config.toml
optimizer = "muon_variant"
beta1 = 0.9
dataset = "wikipedia_en"
Each number is 128 + 24 x the weight over its row's rms, rounded and kept within 0 to 255. Layers, rows and columns count from 0. Numbers have three digits each. The size before them is the row's rms in percent of the matrix's.

# layer 11 attention key, 512x512, rms 0.119, rows 332-357, columns 384-511
081:134055124146128160142147122154113119130132122095070140107154155108087109137166128142110111157129091112119072125129152122134113116093094103164108090128101131119121152141133147145124121144129148125148140124107148143157159112116145115130134124141129172121143152090127128138088137060116117141163156137126171131109121108125180140162049167120093161066146123133114109129111148135124136154189
085:117112129167153098155094128126160128144126093171174084164108150129096163131114120121121098104111131103124140137139104080145123126123134149080130141164161113152149125157148059152143166129128054133119131154146091127130118158184104111117122095103131140102132161109144093123131115154131115121154149113090106140113104169135171141103089142164138156105118149105159145098124089125151149142120
079:148118145143127163148163118094133116147130123153121163159162129125159123124118113139116163130162111114128159132100104129116165163111117144105159131109165089161130139139126096162138120129101132101143104135117147140144170140111138126133128122174107102114174096073126096132154080146170128132123141098097106131137085154105136117104149149105146147158170159110188166097120070102122095161079
085:092154164148137094125165117154113154118145113093116206139156157113134161159159128088149141124112139120121156116096114101111116148133100132096142102146123115152131179132121107112193155133135088140150115138147116160111131153100135130081155127119090095111186164115101152088136093118121115133130113130149097165132143143193128109145154101152084079112144118110130135086115115136134115124130
087:177141068107127097119122081120170109089136064142137126122089147115155161091101131121146081103127143113087132145150112153114106118106137141118150132127129165156136098126137104124134149105102095139091136151116113156112109168140097165126130125111115165155115174156134110146121159118121141125112145124146084146199114142154130120150124145143134107110125134118145163118061111164135111109061
089:135154078145136094146107115109145102170119111140133144138124145132140127136137089110099172107093128092139151136089134143126164141135111110117155130130147117160081123103125133134180161135144116110142115080126115145142136123146149130120151131120103129078121172122130077120114127121130119116142136129126093120155123139133132081149119166140156095121139124154165175111147162133161144119151
081:153147128119151139114127075131112125134108126135124202155163115169155143112137129099112132127106096154166150130080091145141163122127118102109166147136100161175095139138123103089132126110120150122145100121130083152140160133135107158095074099122108136110202137147146109137145124096106115111135081142096085160129167108156149106132178101164133102151110134129138165088123117138138112138123
082:147129155147119184191157140152157116132121154102116072100120109142134121126116111089143118174107140097135101111115112108103139171079118084134162133089131126079143111100156123127141142090121158114107079058146148120127129109118128161162132139114147152138114118127132137188129127104128121075122125155147111151150152121124134129107148113134114074114140119104094125133120161134152163109106
088:140142133166119126119125163136091127134131142170107152133153149083148118073155154170167151132145117075205124133131076127129136146137113137074148123129165091112139111167148078178119125137152134104138160125127142098173143125122129111158094135134140082125144126080111112108109135131148115125129166081106124125135116121106123129157085153143113167167140127189131102138158153112162128148070
089:073137157093146137102128162188167143091165158127099153138141098129075151143115165092154152147157121160096135119120133087136112151101175107140131132125096100144097115143116076118104118153108129119158141160180138088149124132134170106115139124121088142095144127143135131115138120174127124157126140112132150156125137146174131151124105119084121132120128125124106149095104082152159156131123
093:096133103099141101120086137093094116174074130075147136131108132149080113141122133158145140141127093134093117117107139141125101093128108143130154108128140119175118147142116151137152156161168156137109129185096133171161145139090129141161136152123112070120157189092118141149059121127109147106139121126124134106093113122152149153128102168125104133144150114147161118130156099131101099173112
096:121164123106108153131116109102124168130135098127172183136102131137157137129144125145116123112118125133184155133132075127155104097129124147107126139129150117144117148103140140148108147111145148101145135155132114151116111150091176141129094105144111124084136165129136120102163141136121127131127108086092100132124110093140132106112168157136121126131140124112146139107136153148135087127103
091:142104090159144135058104130116143137139114147112126101109141123113148111100110130135138098088129079117145129146127156128108142122126139143145097109134123156141120126120102153118122139082085132130149155129123080102164162116134127121093136138160195103155124127131168131127146133120101150144141181106095146117140154090139136119118111125100138175120135113112118108120189140076134150120114
098:131140160105133143156139139122121093134080130125150112089119156110124122158172103131098121128129106084130101160097179079118160144096116102141145100150117113141104162110126155175141140115150158105131153088067147127149150125109169139126149089186108125130143169104098145119099130092123099117157130115134105102139130118127126114159136092117129123115130111131129118132109118085145121179122
092:123154169110142164153138110153156141144156140136163114083128119139114118114137099126151152157113142160136116136134135101139120170147162151163122144149134141118096101142102118134094160114131153124107123132142142149136116105121100116140212132118176176116076127138142130168140102078121107127114125143115135098119149119134126101109123110054131104141109136079151130129150157094115135103103
095:088143122116116128104135176135106141155097143144169116130098123121172169136112156126151125130098146136093109117109159180146170089135108152142084154138102124114149091150126134126144158108157106115133137149132133105119089131163129195108119112131152149137111113110158116101151135180092154110147120113168132162153082141094153124140126153153148131152160119155134077169131146139114121100147
100:154149153138126134130095119138084156123156127108132118148132133127143100148131089147145091088133111147134122099144130166095138123166095101145127142110115097150158127108126110191131116127146077133127145142162134133096139146164111155092115141133165137128144128137136110118153133147121150089166117113133102168147136137096069130124159142139151064130140135135126151105101103104162142100081
106:123181131138161126151146093106146170136123119141122076080100171116103158129150127145139153106114155097134122148119119092135146166165180124125112119134159118123175122164133069090140101104164123127133130137146149130143143105133104124111190115125103141114126102111129149141117104150137151123138173147126125174082118155099139128176074121096109156071158156161177129100119094123160132126129
111:144139099102114168081109107154105091153123126109179114111137156115128124112146109150121118115087117152131126174112122163158100141141060154131073155124177157120115100122129136131128125136109163156114127176150150160106126158121111134120104084108085157131081153102146116063098157145107150159134095114126133161148145088129130147125100164130113140122128177138118105140175140119120124093097
102:190137101139070129129097144154129110117118137077077151090104143122098161139127110116149090078121157105139171142134158178111155116073145073110167104124061101146131115111120110139169100156126120085128111125128069148090123141145138104126114133133093120141121120116148138131121119114173087150131101162074147158135118146101090131136168154134166119106142090127114135164135111170137151129118
109:093126145122181092080152172128132110129121098145135201161137111124136117149175111174108133114130127122201137141127115158134133103101099126129157158108143148152107141094151165152083187124103125134130131120154112110121145135151117123163088129119110091118176146095154149084145086155123106144106121125136112144135118132130149128131140129111122129127143135138136163159117100097111149110127
108:136150126124125153130111108127158132126166138173121042121126143145101131112106122106122167177134151107181132139124144124147143117123111142091125108163160108123146107117152131105107142142129167106123099143129117088151125125149111094109178090130111162098135109136171128171113097114127118150084135152111137148110132093115148125096113145152150150139148136126095143094152150104142101116130
116:086098105114144168142152139149127155088113120134095132121111143111128113113136112177163161136127115149107151105109057129137146123130138115154188124143116186104144141130170178107117149118150095113099114111121077115109137098133124117113114160112129139133089112095172095164107156125111101112148155124120128158145161134166136164133144151132134114158105073128114152119138147141117099116118
107:112152133168111141152146154128172120167143137159110156107153155105148130160146123119139126122105122156143124106131122145129089128120120170143140137152108127094132095164139131100114138089118127162128126116154157119097121160142113125096133150140173121120119146139162155115149097123117154123113134129101166124112125157152162148149079136125132075131138117135125138158098154116155120076103
111:123120108137115107155131153117153161127141120091120134087058118146132163083117139120103120198140125181087148120114108113086159169157149084132110148098143173089163104123125081127082076127167138125146141129168120100140140102142141170157123127142166137131101116131123096145171084114188152145111109135093117135122152139104135102127145133142180118110107107102118112115175129102076142160146
116:138126146149128122090098117108150115133160157106133136136112074151181109116184141125111125105109145094134129116107127151137128111129127129113109124128175093137129105114139141133108160150131108107144130087167163162149115114172124118164162127144070123125098134160136058126124118115142101140084147133128129054138166121116114120140138142151160155191135109180132092136131142162129130085123
# layer 11 attention query, 512x512, rms 0.122, rows 333-357, columns 384-511
080:101128136130145106171119126134113132176146148137154144117161133129149105116121138050119143149131136154154157116114120151128119122122087127144162125095122170146134120078107153126155131132049128111108117116121114121154164108084126134122163151090112130118139102133085189127096117131151128176079129110097100131140118132170109140088145104119134117130144110123140151140121114090095134164105
087:119134139124144120143096169101144120091123145119135081135134189146139112181081157102141107185073103130133124139129126125139140101116113092135154117153140166086146125131102115138111180086092152153153108127133119144131180089161168111140124129106152156131139149128106123154142142128163118142134147076112098094146150134137137093113142133170120112096132064102121120145179119119140199158100
090:121153113126151085122111105101130134140135110102126120134088091109135121093117144118144121118092146112086112114161104133148126119124122158147157135156112139123143155133077095158110094115111120081166168138130111129133133103125106104110116124109117162162145123184151164114150134131139152115154124090095113112147102121136123119135117123114129097154123154143127160139137139112109101108128
093:117162182115119140123138141118135108131147139147158126149166115138129107143134212122122127082142133154115115073123082125130138128176121162160153148130143165119144127119164134129108149129113114127141109165132155151142151105108173140096094135111148125138117108117101099099099114159146111112120171130101120122124111132122144145126107111130110102103113088135122133158129146092160117137154
092:140115152121171130113119156127142120100137133160122143119154168093124037131080158154161139166120122117140099131134133120146100123146065116150122148141106105100111124161179115108116146144144112102130152135133142105140136156124116112144139173172109141122144107134146137090135116091111120137097135091112119153165157140097130082107172113107079148176140124101132127133150149052062132118134
098:147116137114131100167116179092134190119106140124131106138099129100108102150158141142175159145097121128170095079127119154161112108124108118099163110107115127099156096136143113153139119133081086127143205122119126123128127118147147142155144160152132101176159114112103128131145133116142102130115141079129111132138158131071156092170155117151108138146126149128130149096113099126094096154112
086:143149133111116115097123056101125120093133134132098105115119150153092148172130157111167119082120129136128102069106166128107112122145139155123131133141099128106132147154105053146146142116114127166127118143122141132146112156114094123122161183158121158192102138143162137150170153110172119112115133112136094107072111115111169135187148117119138140119094111125099150069118126196132135112153
098:129157136117127133144113145120145151138132102118134143129120150127181091105120094124085132127085101088141120142141131134097111107137109109165132136131140074120167138125095137168118151130082132135159139112143149151140101120155117138148125121110080117095183125129108125066149107150098139151146173084147127083134126126142177118113134090123122113143111127117159123143120091137103151109116
101:103096075135128073115123105151110142124103122115133128176104097140114106125150128068126135080094146142099151120154141145120112115120135166140130125108097152167148084085090109137127135122107088113146130127128138110108113131137133130118108133122136111126095153195122167128161135168160103134143091122090137129150116130091157108177133126141096111110108127110175175093102132183138127100133
099:100143142135086131126149149191144129092083096138150137127178144142134109158136136099090102158128151139120126165137154131107113143129109118103079155167144102139160116094124153128133163080181180106104108132085129113134098098131147121109134155119118140094127153126109125093127134174088150100131115148127138109146163125118131144126051132096128116091137091080131118135136133100134152117130
108:176152174131145140182136156149111156117145108141127116132140153124155158138141150125140154137083133149117138134130111143145160123142084145148121182115114173103126131094094130110093109155082119108114182114130116123123136131144156092113102102104164144127155142108161121109126119125120144160096150143116110125159135139134113121128146085132153150140139100133129159144127135121088110116128
107:134139128079100146151095103126111114155101145129120143113131146154135176108156107101094156136145126100146104137122129108112143136129138146142085110155099073129074125141092166127126130136143114097114116155160125119145146121097109105127117128162110097089095122116120130175135100185108127118131133140111141141125127118134118106129064125121161166063106090102132141158140146122129058129181
108:128174150148129110145109133136128186118109151146106154097140119092129134141168124154160168132151119102138126158136066098126118137115107129147081123162121115160170166151125097130092143109172124130183135106101139163096092092158155129139159145112126108132123102138155150103144118141141119109109154153142152084097194155136147135136078132158106103144132103143125105134152155144089165107114
111:148115160128102161158157105156129106140135108144135107136118121163111146116116130114110076151143120143140159151119165130133133134143132094158147068160126130128127162178121120117150124135176148146116088129084116105114105124135141143099167094146144162123110139118126129170086149130079152097175138146101117108109062148106155126164128147129152102092142130119125128149086114154115141162146
104:095131144135123124123088137156134126155101118103132102083129125154085128156151109158115124149174155113119151141079161084128131149119133129150101160098170112130169113170194175123155129074135081112165073127076139116110114119098116140142122098126126118135141173093104132128157122142124131109177104128145120110094148118140106147109110111101151132135142100096114141091109113158156106132120
114:125137146125156158145164140085122131156091127085112172141163160151150131106185137126134166127114132160094095130120096150158128128121113109113125115103092128106140130118107034123135108152106122108130164087163138112125113115088124117103074148087103097061129139088114145121083148148127125169153136123149146124164113139123127130116148084120133151125166162163156105152139150112124129136135
112:150125145141151103134162108120135138132110120101140128099113165121140125093118140151134136149145169085137101112151132161153103110124166109170085120177132101158157124138095115121108185098173132117126125120098155141138109112108095149153149161095095146156148098093090178111107104132136164133121153133123140128109139140165129192137147119101140158164138132122127085112123148105084134150144
115:146134151122159145127099116102156133144077186124184136091137115120138130149141122133142137069112147124100134176169119153113122094122124142101126155133163102136136139104126141146106075162152108067126114128138142136117136121128148119094129101140122101149115128116149123142102140154116067169151073158104086145137170117129150137095114126142137149148115135138105125127153163162116125096128
115:189136161141148142139119140092116144104130153163105129177148123100135098104106107130095151094104091115145102057140167103121140115168118125140190116140114148107143168113137116093128125147133150079116148187123102147127135117179146113132120155111127121125151099173131150087154133111181117137126102114087144095162111101108105121162169115114119114150109099162117105126116151131157142121118
121:092156135126110140110089098164162143154099142166115151186144101071127127136160106175183222156128130141112128118126140155109089114127070156097135158172161138161115095099163127136139112103138108121135123139124119109165152092126152133112102113128099106088153128120146159090126138121157130135093137125175111113113137119148121131088122132097110098123123082110108128124147132102138160106165
123:175168114158126147107154102098151155151162123181141119146135114127143156153121111118118112138111144151118100114111104150101110108126087139118170118127169126148132113148118119124190129151140147160094162131149088105072121135107107145105112118127117118163159139176169126099124146110150090118115154137113165126148110121180123126113139157117108156135100112138124128102150133122121109103105
116:083107152176145167120128192106164139146109146120133178123124136124117109128134131143162132145130103123118157123084145130121097161105121117115143143167119121159119114124210119094105116120111132126139128150104144133110163138096125143112142139152143071115130105151126146084135145149118095128149124130130170155104134123146180140175180167132117127140113115125118160186108134120146074136139
120:129194189101111117122139124108155044122134114153131135116126149134109105137113123083133133166141125184081140132135143121136129148145115086123120151154139097103123107125141124131147127128143114144093132107129107109142143167133157063126124121162183100097138166145147133125147070155133123130121123117122116130110092141132145131124092087140157143142127116160173124150114113180146113168131
116:137083085084124153146167068118130133150125116116080117115106136120123097127150148106066155140122159113141137091117135129121148133107127150159138123105130139112097107155110126113102101128106138143092134193121146087132077148099134127129155103088148139146092130098112156144127115088142101187137101119129056086143154149125111130117171109167136114088100165149167155076132106119097134140119
114:138091107119079148065150111147099129138159163113142103125124120159120112126162165135091140088112132114146093051103164119125100076118118118156150126143144088178092113172136100136187112180146106126151144123117142164155108133092109126133183085152146130119148090140137142109062172126131134126113142146114106114150099080120098168195142104115187160139097130129121143157118150131131110145094